{"d_model": 128, "n_head": 4, "activation": "swiglu", "norm": "rmsnorm", "rope_base": 10000.0, "tie_embeddings": true, "init_std_up": 0.0442, "init_std_down": 0.00717, "lr_head": 0.00696, "grad_clip": 0.5, "warmup_steps": 203, "decay_fraction": 0.937, "final_lr_fraction": 0.0, "batch_tokens": 32768}
Each number is 200 + 30 x the weight over its row's rms, rounded and kept within 0 to 999. Layers, rows and columns count from 0. The size before them is the row's rms in percent of the matrix's.

# layer 5 attention output (transposed), 128x128, rms 0.0591, rows 1-11,33-43,64-74,96-106, columns 0-127
080,173,203,230,211,187,195,211,145,146,165,202,239,104,216,191,181,230,164,225,259,209,198,168,242,245,130,215,165,237,173,190,224,205,234,212,173,191,199,148,204,226,184,223,209,243,203,206,192,225,212,184,195,183,170,178,156,187,239,210,236,187,201,130,201,163,203,195,276,216,199,174,196,173,218,207,257,223,231,192,210,250,262,233,144,190,187,199,199,161,229,194,209,207,163,145,169,181,254,163,183,246,217,243,218,195,191,202,258,201,169,216,182,207,212,195,233,217,204,174,210,203,184,193,207,215,157,169,184
083,177,200,203,202,243,282,220,182,232,238,158,207,244,200,213,182,189,187,159,215,191,237,178,211,194,221,217,138,159,206,194,118,226,209,256,174,124,199,204,225,224,240,204,200,138,204,186,196,173,198,212,190,197,194,196,261,195,173,229,226,147,187,128,180,182,176,226,205,237,184,218,226,210,162,207,196,243,164,232,192,206,236,191,223,193,170,175,176,159,178,171,146,204,216,194,196,172,219,204,205,228,267,242,236,189,181,166,240,227,175,206,204,218,184,210,199,160,231,245,167,163,240,227,227,177,219,190,243
091,184,169,203,234,168,174,227,214,200,167,193,187,201,228,156,198,165,192,165,221,137,207,243,184,169,250,151,247,210,211,201,222,177,182,209,203,205,189,172,161,202,160,184,190,210,201,156,175,199,225,90,214,165,201,176,212,194,210,242,152,207,264,179,231,209,243,206,152,159,204,192,202,166,193,188,197,202,228,210,173,204,212,260,226,138,210,170,203,168,141,187,135,142,221,140,184,225,190,210,210,193,191,182,202,256,231,184,186,236,211,142,201,187,183,209,203,207,150,219,243,239,204,176,179,229,161,209,202
109,226,243,239,220,193,218,169,218,209,162,248,223,219,191,133,146,154,185,219,219,216,210,195,234,213,214,234,217,192,190,222,276,220,186,182,186,236,214,187,180,261,188,191,205,226,170,215,208,231,230,203,237,221,192,185,207,230,207,201,191,199,198,132,192,177,159,203,178,159,213,184,146,189,241,241,224,229,216,183,236,217,205,158,214,206,181,214,189,205,178,186,248,226,163,208,226,131,150,227,185,213,208,204,188,191,186,220,189,199,253,156,218,246,201,201,223,182,211,111,223,181,169,119,229,235,211,273,175
090,230,135,182,180,164,180,131,193,200,168,201,216,199,190,242,167,216,171,243,213,213,155,209,185,178,158,165,208,220,170,232,189,181,233,216,198,208,209,199,181,197,195,176,243,249,209,179,201,229,210,190,199,173,230,212,147,219,234,206,193,255,237,218,237,200,225,196,259,178,202,212,203,226,180,258,261,209,221,234,206,189,186,240,194,178,143,209,213,237,186,258,195,172,205,177,162,218,152,142,212,183,213,196,203,245,140,227,232,215,163,228,235,192,192,181,183,262,173,156,260,235,134,199,185,228,150,218,204
099,207,163,129,193,185,214,199,204,217,226,165,210,171,234,279,204,211,193,168,142,194,215,185,234,161,193,170,195,247,214,253,214,130,200,216,176,231,171,213,214,114,203,172,167,206,197,181,200,206,170,179,175,166,186,185,213,238,209,198,191,220,233,178,237,211,219,213,200,250,135,170,308,239,175,203,221,160,211,190,174,205,198,232,189,181,233,192,167,277,194,228,204,185,240,205,169,207,182,177,224,226,214,191,202,236,200,224,213,230,138,224,198,200,206,224,158,188,174,255,210,228,207,229,223,198,212,192,221
092,244,191,166,200,199,171,232,141,187,141,223,181,147,228,221,209,241,216,220,254,262,171,203,249,213,138,139,199,205,180,182,198,200,204,199,205,221,246,211,187,195,146,215,226,215,224,220,185,192,217,166,213,174,157,201,150,181,197,179,227,275,172,197,228,228,222,168,225,221,260,189,196,154,263,225,215,201,255,211,215,222,200,173,196,226,196,254,248,266,198,201,245,194,196,197,199,200,199,217,230,220,195,149,216,166,173,226,223,205,189,195,203,177,258,174,222,251,215,142,193,195,197,189,191,149,180,189,218
090,188,166,181,193,245,232,183,164,241,163,133,171,180,241,242,244,205,166,118,220,244,235,207,211,224,204,180,175,209,210,151,164,220,170,200,235,216,206,257,213,195,200,207,195,170,228,208,203,198,189,174,119,226,216,205,189,193,211,186,196,180,183,226,186,187,178,220,199,217,172,148,211,120,184,152,197,210,185,194,245,209,227,230,174,159,186,202,213,216,186,172,211,185,187,203,204,181,220,169,203,199,224,211,289,173,202,209,224,222,203,209,213,236,233,225,224,212,261,240,104,223,226,188,169,244,186,165,182
095,225,200,273,211,206,198,207,214,234,206,227,196,161,216,213,239,197,212,164,198,173,178,170,273,212,189,178,194,229,200,219,246,196,175,180,229,201,190,249,201,191,193,228,247,209,225,227,118,210,172,152,229,205,209,223,210,245,200,157,210,245,202,281,248,260,202,196,199,269,148,195,236,203,208,148,176,210,210,240,203,147,213,164,235,204,224,216,211,257,206,210,220,200,221,224,209,200,194,150,179,213,201,177,216,221,216,176,222,256,277,198,184,176,211,183,182,206,195,181,222,251,182,200,161,212,240,248,177
090,191,167,183,207,161,147,204,201,179,174,198,188,266,249,198,180,143,199,195,191,190,151,200,186,210,240,161,153,162,252,206,222,169,202,255,225,211,242,133,207,165,202,191,145,196,213,155,272,142,195,244,220,188,219,191,203,214,201,211,210,205,234,162,226,193,172,193,185,132,175,231,165,258,237,257,177,197,200,185,227,185,217,183,180,208,185,210,202,174,205,206,236,161,207,225,233,210,204,231,220,175,214,189,182,295,209,202,145,165,233,236,200,202,208,159,205,190,201,203,200,215,213,145,242,187,209,166,212
095,211,217,180,191,194,188,206,207,173,226,195,197,164,188,250,175,226,226,250,202,239,199,221,217,155,215,137,192,166,222,202,185,196,191,180,204,236,227,254,243,161,179,144,201,235,248,199,271,196,175,208,148,184,222,241,187,196,209,224,228,266,200,201,205,210,226,189,241,208,207,173,242,232,239,265,216,147,238,150,204,223,185,159,164,210,222,237,165,235,181,217,253,203,234,223,206,213,175,212,169,150,175,140,185,212,196,197,186,193,151,267,156,215,180,239,175,196,202,197,230,209,214,200,204,147,217,139,193
103,205,184,172,212,164,178,207,178,182,183,237,244,143,187,235,227,141,164,275,228,180,207,192,184,245,168,146,163,205,117,189,217,206,196,204,219,185,209,145,233,212,175,215,162,185,239,213,236,157,189,169,144,181,192,207,171,225,248,178,209,191,169,203,206,197,203,205,232,204,173,196,222,133,174,241,203,181,174,113,239,172,231,248,193,224,236,214,193,152,179,227,189,148,231,247,196,178,224,221,166,198,211,191,179,209,241,181,215,194,193,209,178,201,221,212,204,237,211,201,241,207,255,169,163,196,204,152,184
098,196,179,201,173,219,206,234,218,148,262,163,146,193,183,210,186,159,217,216,227,173,232,196,207,211,204,239,168,203,173,184,193,191,235,200,194,185,190,210,254,162,220,235,168,197,145,185,181,235,242,205,219,185,243,183,242,185,191,186,178,163,201,151,180,220,193,180,166,185,218,209,207,203,155,250,251,236,218,234,244,172,196,173,170,243,242,238,214,176,189,217,175,217,176,175,132,267,236,219,172,190,173,233,210,209,207,171,205,193,123,213,166,251,215,175,205,140,189,189,179,222,246,230,218,199,116,226,179
111,190,171,170,186,188,228,208,210,225,206,215,249,219,202,181,207,199,163,191,225,140,145,238,246,180,208,165,174,214,227,172,159,201,187,151,239,201,146,157,190,174,202,189,189,210,220,209,163,238,212,109,180,171,188,204,229,213,196,287,145,287,200,224,233,218,177,221,227,226,153,193,226,209,207,173,211,199,193,173,188,240,217,230,203,203,177,182,170,202,117,180,163,166,235,200,207,213,160,184,233,207,205,225,217,245,224,223,219,137,246,156,205,217,195,218,193,224,187,186,238,188,173,196,230,236,222,207,177
111,183,226,193,192,173,266,180,194,216,162,209,169,194,165,158,230,197,223,188,193,231,201,189,218,236,187,226,200,163,121,143,195,202,178,229,192,138,220,170,190,187,238,179,167,236,199,182,230,226,197,205,219,177,190,268,226,214,238,244,196,158,195,130,217,159,185,226,176,195,229,193,211,173,177,215,220,196,224,176,175,179,250,225,234,206,207,201,200,165,265,203,192,248,217,199,248,175,186,242,175,180,202,208,179,149,157,208,139,220,232,199,239,166,192,202,156,287,188,158,175,170,197,177,224,162,220,236,188
108,214,137,179,205,128,159,144,170,214,131,248,234,177,190,219,227,192,201,269,208,203,166,215,218,186,153,156,220,184,179,191,211,200,175,180,177,197,196,153,186,187,191,190,222,209,197,225,206,190,136,169,176,133,176,207,220,211,228,247,203,209,216,216,197,180,162,236,259,168,149,254,207,185,186,195,232,190,203,141,222,186,220,220,231,235,232,197,174,205,219,155,175,137,244,177,199,202,213,160,195,223,196,164,200,213,151,188,205,245,243,183,195,167,199,191,179,277,208,185,243,193,212,191,185,183,235,171,227
117,221,165,253,221,193,190,150,180,182,211,171,249,186,215,199,160,199,179,167,185,175,221,171,206,191,209,204,167,232,215,281,230,140,219,162,136,251,138,180,169,132,187,164,178,224,188,211,201,184,169,216,149,168,206,203,182,212,203,189,228,253,241,198,201,155,202,217,189,217,112,196,207,202,189,144,199,262,194,173,210,218,206,210,205,251,211,220,140,241,189,184,224,135,194,198,231,197,179,198,179,259,193,237,218,245,185,177,192,186,203,198,176,239,175,182,247,224,183,231,171,196,189,197,231,196,211,204,216
090,207,208,145,187,190,157,203,123,223,159,217,196,106,208,223,195,227,247,250,213,230,173,152,163,225,152,161,202,187,201,166,223,203,168,221,185,178,212,181,207,218,177,210,246,197,268,229,215,187,203,194,199,185,185,197,176,225,185,164,244,235,187,225,208,211,192,187,195,245,235,240,204,190,186,224,210,150,198,193,249,226,229,206,222,194,196,193,188,233,237,234,169,163,215,184,214,170,210,201,221,190,189,163,174,155,178,202,236,246,212,180,225,152,242,162,227,251,245,168,250,175,227,197,165,160,223,145,255
120,193,246,215,209,228,229,177,195,187,213,136,141,204,185,216,203,209,145,198,212,217,203,183,174,216,204,222,169,268,219,183,165,186,204,223,210,220,240,251,224,166,194,220,169,197,207,200,162,206,227,187,177,234,236,176,154,188,167,142,186,212,216,221,187,220,163,195,168,193,250,163,226,202,200,213,174,205,198,191,210,194,236,266,177,147,175,194,188,198,207,251,202,194,187,155,184,194,184,174,170,207,228,218,192,203,223,216,239,175,184,191,175,271,227,174,232,135,201,164,192,221,174,174,204,271,174,74,192
105,238,182,266,160,209,208,163,172,202,243,233,257,149,191,189,185,230,224,145,198,142,204,195,242,195,199,176,196,229,196,202,201,204,198,204,198,211,203,244,165,206,204,212,194,186,227,262,153,176,192,171,189,248,218,230,154,203,169,187,195,250,189,226,239,170,214,165,220,296,177,204,192,234,219,178,176,207,139,222,208,200,206,219,230,183,161,215,192,245,206,171,228,209,205,210,136,181,160,121,194,248,185,219,190,199,208,179,213,209,206,178,196,124,174,221,184,186,177,183,271,213,154,182,191,215,226,223,224
102,166,193,219,213,244,193,233,202,219,177,222,202,241,201,144,177,239,163,197,177,258,182,204,181,151,247,246,232,180,253,266,189,192,158,229,188,192,198,208,222,186,186,192,223,233,188,182,245,179,192,222,193,187,208,216,198,187,189,205,271,212,210,159,200,210,213,218,183,175,147,186,232,254,205,171,185,182,275,186,219,250,176,147,189,165,218,230,155,174,227,200,203,199,216,192,296,168,202,212,244,204,199,198,204,237,151,188,189,206,241,218,185,176,190,229,187,184,227,258,156,219,208,162,202,144,248,227,229
120,198,205,266,228,201,210,191,183,180,189,215,207,157,192,212,184,182,169,207,204,226,187,216,196,169,259,139,189,133,225,216,180,185,222,185,184,281,201,216,202,203,190,195,309,216,275,184,245,177,189,226,160,156,161,200,193,182,222,197,243,228,228,213,153,169,196,224,204,206,154,211,214,226,222,197,166,172,227,165,220,199,223,163,189,206,224,208,152,232,219,185,181,167,244,193,265,165,189,216,197,180,216,186,184,206,126,166,180,243,226,207,195,235,156,210,233,235,214,204,183,182,218,202,180,139,231,187,218
077,186,188,199,188,195,199,163,188,209,184,176,221,193,198,204,193,208,197,204,218,182,187,195,222,187,185,186,188,222,214,225,230,275,248,220,206,161,213,189,213,133,199,174,181,210,217,233,170,190,229,211,211,151,252,173,211,198,148,252,194,217,214,201,202,219,212,189,222,297,198,137,211,229,196,182,180,207,246,258,201,255,202,185,199,229,181,188,187,313,144,214,203,169,188,220,219,217,203,139,180,179,205,204,178,170,169,184,206,197,192,189,243,195,215,254,187,152,195,270,225,206,190,218,227,258,194,218,126
114,214,153,172,250,211,193,194,215,178,181,186,228,91,237,198,171,225,170,197,198,231,194,177,201,284,199,229,203,219,198,155,198,188,194,230,223,229,157,207,176,185,195,190,215,203,186,200,201,152,221,192,180,193,206,180,192,203,268,183,200,139,190,164,165,249,193,215,216,236,195,212,203,144,222,219,243,205,194,179,207,203,180,222,182,184,214,167,165,143,211,275,237,186,189,205,165,205,221,204,168,248,226,237,216,200,211,165,248,152,209,188,125,209,199,159,230,216,232,202,182,203,273,155,193,214,222,176,162
092,187,205,234,166,198,206,215,184,233,158,164,181,244,177,211,183,157,218,180,182,174,189,185,217,187,233,199,108,208,225,247,193,259,203,223,163,152,165,234,199,218,226,204,154,196,171,204,127,259,139,200,203,218,209,173,271,189,213,192,173,191,224,157,146,173,193,164,246,208,170,197,210,207,182,192,192,230,246,225,206,261,223,196,221,250,171,219,174,170,136,207,247,242,182,217,202,209,227,216,185,214,183,230,175,152,186,229,221,237,200,230,186,179,191,232,189,186,193,208,204,168,176,240,241,164,168,235,228
091,202,253,210,204,185,251,168,186,205,202,182,155,187,244,165,215,198,199,166,200,193,182,276,272,156,209,191,209,236,131,179,181,148,206,199,190,191,147,209,162,191,204,185,225,208,222,192,202,218,200,98,242,130,172,205,217,243,198,260,199,196,247,195,230,229,258,210,177,208,229,193,203,237,219,199,210,179,198,194,195,188,253,205,210,121,223,201,220,200,189,148,188,232,188,201,190,241,189,205,220,222,202,196,205,211,192,204,217,181,212,117,179,231,188,205,203,263,165,208,224,221,207,160,220,186,180,167,211
093,211,224,221,246,179,216,150,230,225,174,224,119,204,214,201,177,135,211,233,183,241,253,175,257,218,227,229,228,154,185,143,187,175,145,209,188,190,171,246,205,193,247,180,222,221,182,219,210,183,200,193,247,233,196,216,237,221,259,212,227,199,198,205,202,183,209,236,139,166,209,215,182,182,212,262,191,188,195,163,194,206,237,176,160,210,208,249,209,189,204,230,211,239,231,177,180,114,142,234,213,204,186,209,213,145,215,221,181,218,243,196,220,205,208,198,182,252,193,146,177,198,200,144,220,212,224,228,196
086,258,146,175,207,218,187,148,182,157,169,239,210,182,212,203,230,224,158,210,205,235,186,204,239,194,188,220,263,180,190,175,201,144,200,240,245,228,176,172,183,173,227,201,246,197,180,185,211,159,219,203,225,138,219,226,190,230,161,236,214,190,203,248,162,254,182,211,223,214,182,272,221,219,190,189,207,205,187,172,243,164,162,168,170,154,198,187,192,223,175,190,152,240,193,189,167,164,201,159,199,217,244,172,261,245,166,193,256,203,169,195,170,190,237,132,190,223,206,242,193,169,246,160,213,210,191,186,184
088,166,226,196,192,197,180,141,190,216,172,174,241,179,185,255,187,190,172,189,158,184,239,186,238,169,182,203,174,236,258,273,208,179,208,215,196,223,176,212,201,110,193,153,153,198,249,188,203,237,164,186,175,156,210,187,247,209,148,220,217,202,246,216,202,205,204,220,221,254,167,162,260,219,164,160,205,206,219,182,191,259,238,209,209,212,269,173,136,225,138,165,202,162,199,224,188,259,215,194,186,165,213,212,196,179,185,204,213,204,178,182,199,212,195,211,216,204,202,265,204,202,215,237,226,185,210,197,157
096,218,160,177,214,212,200,214,146,171,162,224,181,164,229,196,198,204,209,199,216,306,166,167,257,252,195,188,189,211,197,154,192,203,160,210,238,233,189,184,185,221,154,206,262,180,198,180,169,135,217,170,147,169,188,194,185,199,230,200,204,209,145,212,188,283,182,237,184,268,215,205,184,174,219,216,217,223,215,208,231,217,184,148,203,210,198,183,196,220,242,268,195,201,189,195,205,191,210,204,224,220,193,180,195,176,189,172,224,191,219,175,184,215,223,126,229,246,255,183,201,181,243,126,217,195,212,183,177
098,188,173,205,170,187,226,211,142,230,221,172,161,216,202,191,244,171,194,180,227,213,213,156,189,177,187,155,169,258,179,192,248,220,240,235,205,177,251,180,221,234,201,259,212,159,223,217,191,225,186,159,198,223,199,163,207,218,211,218,188,226,201,156,232,194,121,190,184,201,213,132,185,168,219,160,190,249,215,179,210,191,211,235,251,184,171,185,176,191,255,204,241,142,203,214,217,158,216,189,191,238,239,200,225,167,216,185,253,274,180,228,192,255,214,221,199,205,224,189,143,200,218,144,175,236,150,213,209
093,167,185,241,172,225,227,195,183,203,250,217,272,188,248,192,207,229,219,148,276,184,190,228,216,172,207,174,181,251,136,205,223,260,218,164,261,185,215,219,204,166,178,223,198,206,191,224,178,210,187,194,215,182,213,204,185,231,113,206,205,220,192,169,271,196,167,193,206,278,186,150,212,172,216,136,172,216,172,251,242,156,205,209,228,194,191,202,181,238,195,188,227,170,230,223,217,194,201,164,171,238,227,202,208,199,235,150,212,239,253,164,208,200,178,182,196,171,162,217,213,191,188,211,176,221,215,228,189
090,184,163,188,205,180,179,191,195,200,164,226,221,228,176,189,211,195,257,239,203,222,189,209,192,198,203,188,180,221,229,186,192,180,212,251,192,218,218,144,208,215,190,160,144,186,218,182,158,158,249,251,222,160,214,249,198,197,151,198,248,197,173,209,194,199,259,220,151,173,174,190,180,254,209,193,188,199,178,212,182,199,227,158,119,171,217,249,206,245,242,183,193,176,168,173,282,218,172,145,216,187,190,174,199,280,190,157,209,132,166,208,214,197,220,160,203,179,221,159,213,200,233,233,253,192,225,199,174
101,230,185,240,204,189,214,219,210,199,217,238,182,127,182,182,210,199,175,196,213,185,179,200,212,173,248,159,199,238,227,221,256,193,208,194,182,199,243,185,194,150,243,195,184,211,190,241,167,232,212,170,225,146,227,210,215,173,161,181,190,228,192,199,230,247,242,193,192,260,170,174,187,198,191,195,152,224,237,211,182,208,201,188,260,261,190,181,182,276,208,177,199,112,177,192,161,159,223,156,208,223,202,189,170,167,192,202,208,177,190,199,217,176,150,302,193,163,229,219,204,196,175,189,196,250,171,243,163
117,189,126,215,207,218,188,217,208,187,162,229,266,91,181,209,205,185,151,251,225,186,189,164,203,265,234,214,194,205,169,174,195,232,241,233,216,206,173,213,205,232,195,161,190,167,239,214,208,147,194,205,159,203,230,181,159,213,271,180,202,150,177,200,172,186,189,207,201,244,218,205,170,159,203,200,230,176,190,153,250,203,213,259,137,198,206,174,155,161,178,252,247,224,194,212,192,173,220,204,186,216,222,215,160,188,220,191,232,162,192,201,160,210,212,185,244,220,217,220,183,204,246,170,188,235,191,205,181
101,220,189,230,204,183,237,231,242,243,205,163,183,238,212,197,195,183,214,174,193,165,223,197,236,218,194,219,200,186,208,223,203,184,234,213,135,129,159,171,145,215,205,187,176,211,135,192,160,227,184,283,203,166,191,166,245,147,172,190,155,205,204,159,131,193,205,174,182,224,228,200,225,204,185,169,218,252,238,198,189,231,200,235,228,244,176,225,180,195,133,213,220,206,207,182,119,190,269,212,200,201,164,216,218,122,192,181,221,204,134,231,207,196,199,207,189,194,210,218,216,184,201,225,213,206,167,224,210
104,175,186,172,165,226,196,172,176,173,193,163,224,205,232,181,196,200,208,182,204,185,163,254,220,158,263,191,230,249,202,211,162,176,211,182,228,213,182,167,186,167,176,184,175,221,203,193,192,230,177,89,201,144,195,228,233,228,190,275,148,281,233,181,207,197,197,238,163,170,192,216,205,209,218,223,234,185,236,212,209,246,209,201,202,168,186,170,203,144,161,173,188,188,239,201,197,254,155,189,257,206,195,199,223,245,201,184,197,170,214,153,242,233,224,226,211,238,201,199,246,187,215,156,238,202,201,211,154
099,225,218,241,217,162,233,150,191,200,124,229,182,226,202,182,172,148,195,249,189,228,234,170,220,231,191,238,220,163,185,189,217,228,165,184,218,186,177,209,183,195,212,183,208,199,166,219,232,186,193,177,187,187,214,222,210,208,245,197,211,201,244,245,190,184,185,236,165,206,234,232,262,168,198,270,220,185,159,172,208,212,206,141,209,183,200,226,212,215,217,179,217,240,185,262,229,204,180,242,224,168,193,174,199,154,198,177,146,250,258,229,204,186,249,170,143,274,187,167,180,182,204,134,219,209,235,242,176
107,216,133,243,213,211,185,186,209,179,174,230,230,171,216,192,181,182,164,243,248,192,168,188,202,204,168,213,182,218,194,153,203,181,201,238,236,230,169,176,195,176,242,182,216,203,165,177,239,183,178,141,231,171,225,188,207,261,240,215,193,200,209,235,179,212,131,219,211,186,193,247,228,183,218,197,209,213,224,191,288,188,231,202,176,258,228,199,182,218,191,191,173,185,238,188,196,228,209,144,209,220,273,218,198,280,189,180,251,269,223,166,179,188,203,143,210,244,146,185,167,224,203,180,221,180,207,186,226
112,204,171,197,225,232,200,161,254,197,196,198,220,146,199,253,161,232,176,172,178,202,204,178,184,167,209,242,151,255,262,217,231,140,187,185,210,251,110,191,178,104,210,226,177,192,171,185,220,204,190,240,197,189,220,185,212,209,210,178,208,183,274,197,222,193,203,192,188,249,132,187,199,199,194,178,202,204,253,195,184,247,220,205,185,255,208,157,112,223,181,206,190,170,218,190,195,198,180,162,160,226,238,192,182,191,180,235,211,187,184,165,189,224,166,186,230,223,194,239,179,195,175,203,213,208,190,240,200
112,174,154,175,192,195,184,223,151,200,121,244,223,111,186,173,214,205,201,243,220,245,193,182,250,245,195,165,169,190,171,177,186,245,218,258,203,191,204,246,228,248,192,177,223,145,256,183,195,180,210,109,151,188,188,172,176,196,214,195,234,225,196,218,233,220,178,230,204,254,265,217,189,173,196,229,203,217,199,210,263,216,251,159,183,209,181,194,191,218,245,256,201,195,178,212,192,205,236,199,231,213,205,168,180,175,212,185,212,201,227,177,216,191,224,156,207,227,197,187,218,166,200,139,209,182,207,185,208
115,180,174,204,181,214,184,220,205,202,186,126,181,197,218,198,239,188,181,170,199,253,236,186,196,166,169,172,198,203,210,149,172,184,248,246,177,226,259,206,212,205,199,230,169,199,234,203,186,191,195,213,202,247,186,167,165,161,199,193,189,205,216,158,225,186,181,194,167,180,238,141,195,154,229,194,187,215,232,217,206,221,242,294,184,154,169,224,183,183,209,276,219,136,190,184,180,167,203,189,203,210,209,212,220,182,228,228,248,184,182,207,213,271,199,196,180,173,204,184,204,201,180,179,183,255,178,80,202
099,213,194,235,149,198,181,160,157,189,219,244,240,135,216,216,179,256,234,158,230,185,201,194,253,182,214,148,177,277,183,240,207,238,205,219,204,226,250,286,184,180,234,186,183,181,213,248,179,201,204,130,226,219,233,219,186,211,175,202,207,247,182,193,224,187,222,220,181,226,170,184,199,216,198,174,153,221,176,257,235,165,219,209,233,208,203,206,222,256,209,157,197,178,204,205,188,171,213,166,167,280,196,204,164,219,232,189,192,193,220,173,210,162,176,218,186,124,198,174,230,218,177,198,188,214,208,220,228
089,181,183,213,212,233,189,199,163,199,192,184,202,180,238,201,179,177,208,228,198,246,161,218,144,225,243,192,146,230,229,220,220,217,152,200,231,203,226,153,230,134,146,195,191,212,167,190,204,198,232,197,195,159,207,185,229,227,158,187,270,229,185,184,229,231,240,172,145,171,151,220,187,212,213,246,187,205,230,237,202,192,205,134,195,163,256,266,195,242,258,166,148,173,189,152,263,195,166,183,213,189,181,157,206,269,190,198,185,174,240,220,173,204,190,172,179,201,235,218,191,224,211,183,212,192,206,239,216
# layer 5 attention value, 32x128, rms 0.0567, rows 1-11, columns 0-127
102,184,190,199,188,220,244,192,212,257,235,221,221,245,234,227,259,226,173,190,172,213,132,233,214,235,180,161,164,203,141,201,199,189,237,193,251,204,235,150,193,186,193,203,236,260,179,196,199,211,205,234,198,211,233,196,176,215,176,171,175,265,214,224,244,210,204,200,262,211,160,227,193,186,242,206,224,257,190,150,238,163,119,154,216,143,248,201,204,207,175,157,194,218,183,193,156,187,200,235,182,215,213,174,219,232,184,225,198,192,206,190,189,202,287,162,237,163,191,220,167,205,184,208,207,178,206,213,214
092,242,233,207,157,210,172,196,174,204,221,184,158,191,206,154,205,209,199,174,186,288,205,201,169,174,196,175,236,207,216,206,203,222,168,226,210,198,236,251,225,186,232,205,230,233,261,215,158,209,183,217,201,203,269,133,154,211,207,231,252,215,191,221,243,160,171,222,228,202,150,214,188,177,132,228,197,220,180,196,179,236,208,212,226,203,208,154,232,169,176,171,212,208,230,197,209,240,195,131,184,234,198,142,225,190,133,194,204,210,253,162,250,164,229,192,186,240,236,168,205,169,189,188,216,241,231,215,174
102,195,216,212,196,192,211,203,184,231,162,194,247,161,180,248,250,146,183,216,218,219,173,202,126,243,189,242,220,190,238,186,195,153,164,222,228,206,244,223,243,189,187,223,206,184,228,201,246,207,201,212,190,249,214,178,250,179,219,222,209,196,191,193,190,239,220,170,143,176,226,219,194,202,167,219,159,131,207,182,193,178,199,114,188,233,164,185,190,196,236,164,190,172,175,195,119,190,266,236,209,169,196,208,194,142,175,228,200,197,180,207,163,176,205,182,240,238,220,217,174,163,189,207,174,187,186,203,116
101,178,176,194,172,201,151,139,207,189,202,180,244,212,209,228,239,190,147,199,216,223,194,211,159,179,188,204,178,150,274,205,131,221,229,172,111,227,259,173,177,177,202,199,228,191,131,217,208,202,160,230,171,225,189,193,184,254,266,196,159,213,184,221,202,125,176,206,195,227,221,214,203,154,251,184,243,210,190,177,182,146,198,217,203,233,196,227,203,148,169,171,196,216,218,190,210,174,227,217,170,203,221,190,198,217,221,225,190,160,211,219,215,207,203,187,178,149,170,238,245,198,177,161,197,171,232,239,172
097,163,208,186,180,153,231,225,224,228,187,220,202,211,246,188,209,171,207,173,217,232,171,214,195,190,214,187,240,174,171,189,233,160,173,212,199,251,232,201,247,223,198,192,136,214,168,243,209,225,213,149,228,231,212,183,194,218,213,206,114,227,205,175,177,230,208,202,234,178,207,171,188,200,194,181,185,248,216,177,228,164,158,176,182,170,189,234,235,197,221,199,204,178,107,183,179,191,224,301,196,187,189,199,116,203,186,234,192,154,159,201,172,207,228,267,227,152,208,238,198,246,180,216,198,168,185,199,175
104,258,235,194,210,216,248,225,200,210,203,205,183,202,198,175,217,180,183,164,218,225,229,245,129,197,233,216,219,201,204,198,165,217,190,164,238,192,240,197,200,238,178,193,197,240,233,256,213,159,197,174,213,290,233,207,219,165,204,217,158,235,191,226,183,222,218,209,193,195,229,281,205,224,156,171,227,179,226,200,191,218,157,199,189,201,172,198,185,162,323,173,205,158,135,194,191,220,189,206,208,212,190,153,205,196,251,214,224,220,199,139,239,207,168,233,185,192,202,172,197,198,209,176,221,204,191,149,246
099,155,215,202,147,170,214,184,214,215,214,213,222,228,172,237,191,244,220,181,214,169,152,209,170,145,212,250,198,202,178,199,180,208,196,201,244,191,167,237,170,103,237,157,160,187,175,241,222,218,188,143,205,211,206,247,195,182,191,157,190,162,177,205,254,240,188,200,239,251,172,194,205,213,216,170,205,221,214,223,218,163,131,188,169,224,190,213,211,171,226,184,164,201,218,207,220,195,217,275,142,177,193,180,192,239,199,204,161,165,226,247,170,210,241,173,201,171,178,222,170,218,278,236,167,197,195,196,175
105,220,228,211,233,180,254,190,218,241,228,199,194,196,204,203,157,197,205,171,221,168,228,174,227,221,254,207,172,220,219,182,153,196,179,187,208,264,169,193,182,158,195,191,237,193,205,152,173,179,219,222,196,186,203,218,202,170,151,166,229,253,203,287,142,256,195,176,207,170,174,221,234,207,172,209,212,202,144,218,186,189,133,195,193,230,197,190,248,220,194,206,190,213,189,159,218,186,197,141,195,167,196,164,218,149,208,158,161,202,186,234,203,192,204,159,234,230,208,154,111,138,266,198,179,184,183,196,193
097,206,177,213,237,163,233,198,183,173,213,204,204,203,212,186,200,202,184,241,205,243,198,132,189,225,234,238,222,178,167,170,183,209,145,201,231,209,168,204,226,153,192,170,200,184,208,208,218,198,214,207,194,166,195,169,185,140,181,246,190,165,169,163,211,231,223,182,233,176,229,182,223,243,275,173,254,128,235,230,214,208,169,218,192,208,195,208,171,194,216,186,240,167,116,192,188,218,199,173,232,194,202,247,181,200,220,144,176,208,189,226,227,240,170,145,187,205,225,193,213,139,215,218,280,152,175,165,144
093,230,202,187,236,189,182,201,201,147,154,170,177,212,176,205,220,172,212,209,210,163,171,242,202,155,235,218,143,165,209,212,224,233,238,144,170,209,183,189,198,235,223,198,176,197,207,159,220,179,166,169,179,289,202,243,227,224,184,258,181,149,185,226,171,211,197,210,200,246,217,159,166,164,174,190,245,203,187,263,165,210,237,190,165,150,179,204,217,207,205,222,168,179,186,252,144,183,194,284,210,185,202,167,239,235,168,172,240,203,110,195,165,225,192,194,238,222,183,206,205,198,189,191,198,211,208,191,185
100,178,187,225,206,188,241,183,211,168,166,230,184,232,218,230,191,193,234,225,243,144,201,273,164,234,245,210,172,216,184,206,226,211,225,212,153,210,189,153,177,219,180,192,175,170,211,224,190,201,165,151,199,281,175,212,236,195,198,255,149,190,207,185,190,199,209,204,180,198,231,229,170,170,158,212,206,227,215,199,231,224,187,217,216,213,232,235,217,158,266,238,227,166,247,230,190,202,213,252,202,218,178,228,176,223,222,192,238,211,184,270,193,204,210,219,173,162,231,213,178,277,158,183,204,154,203,115,216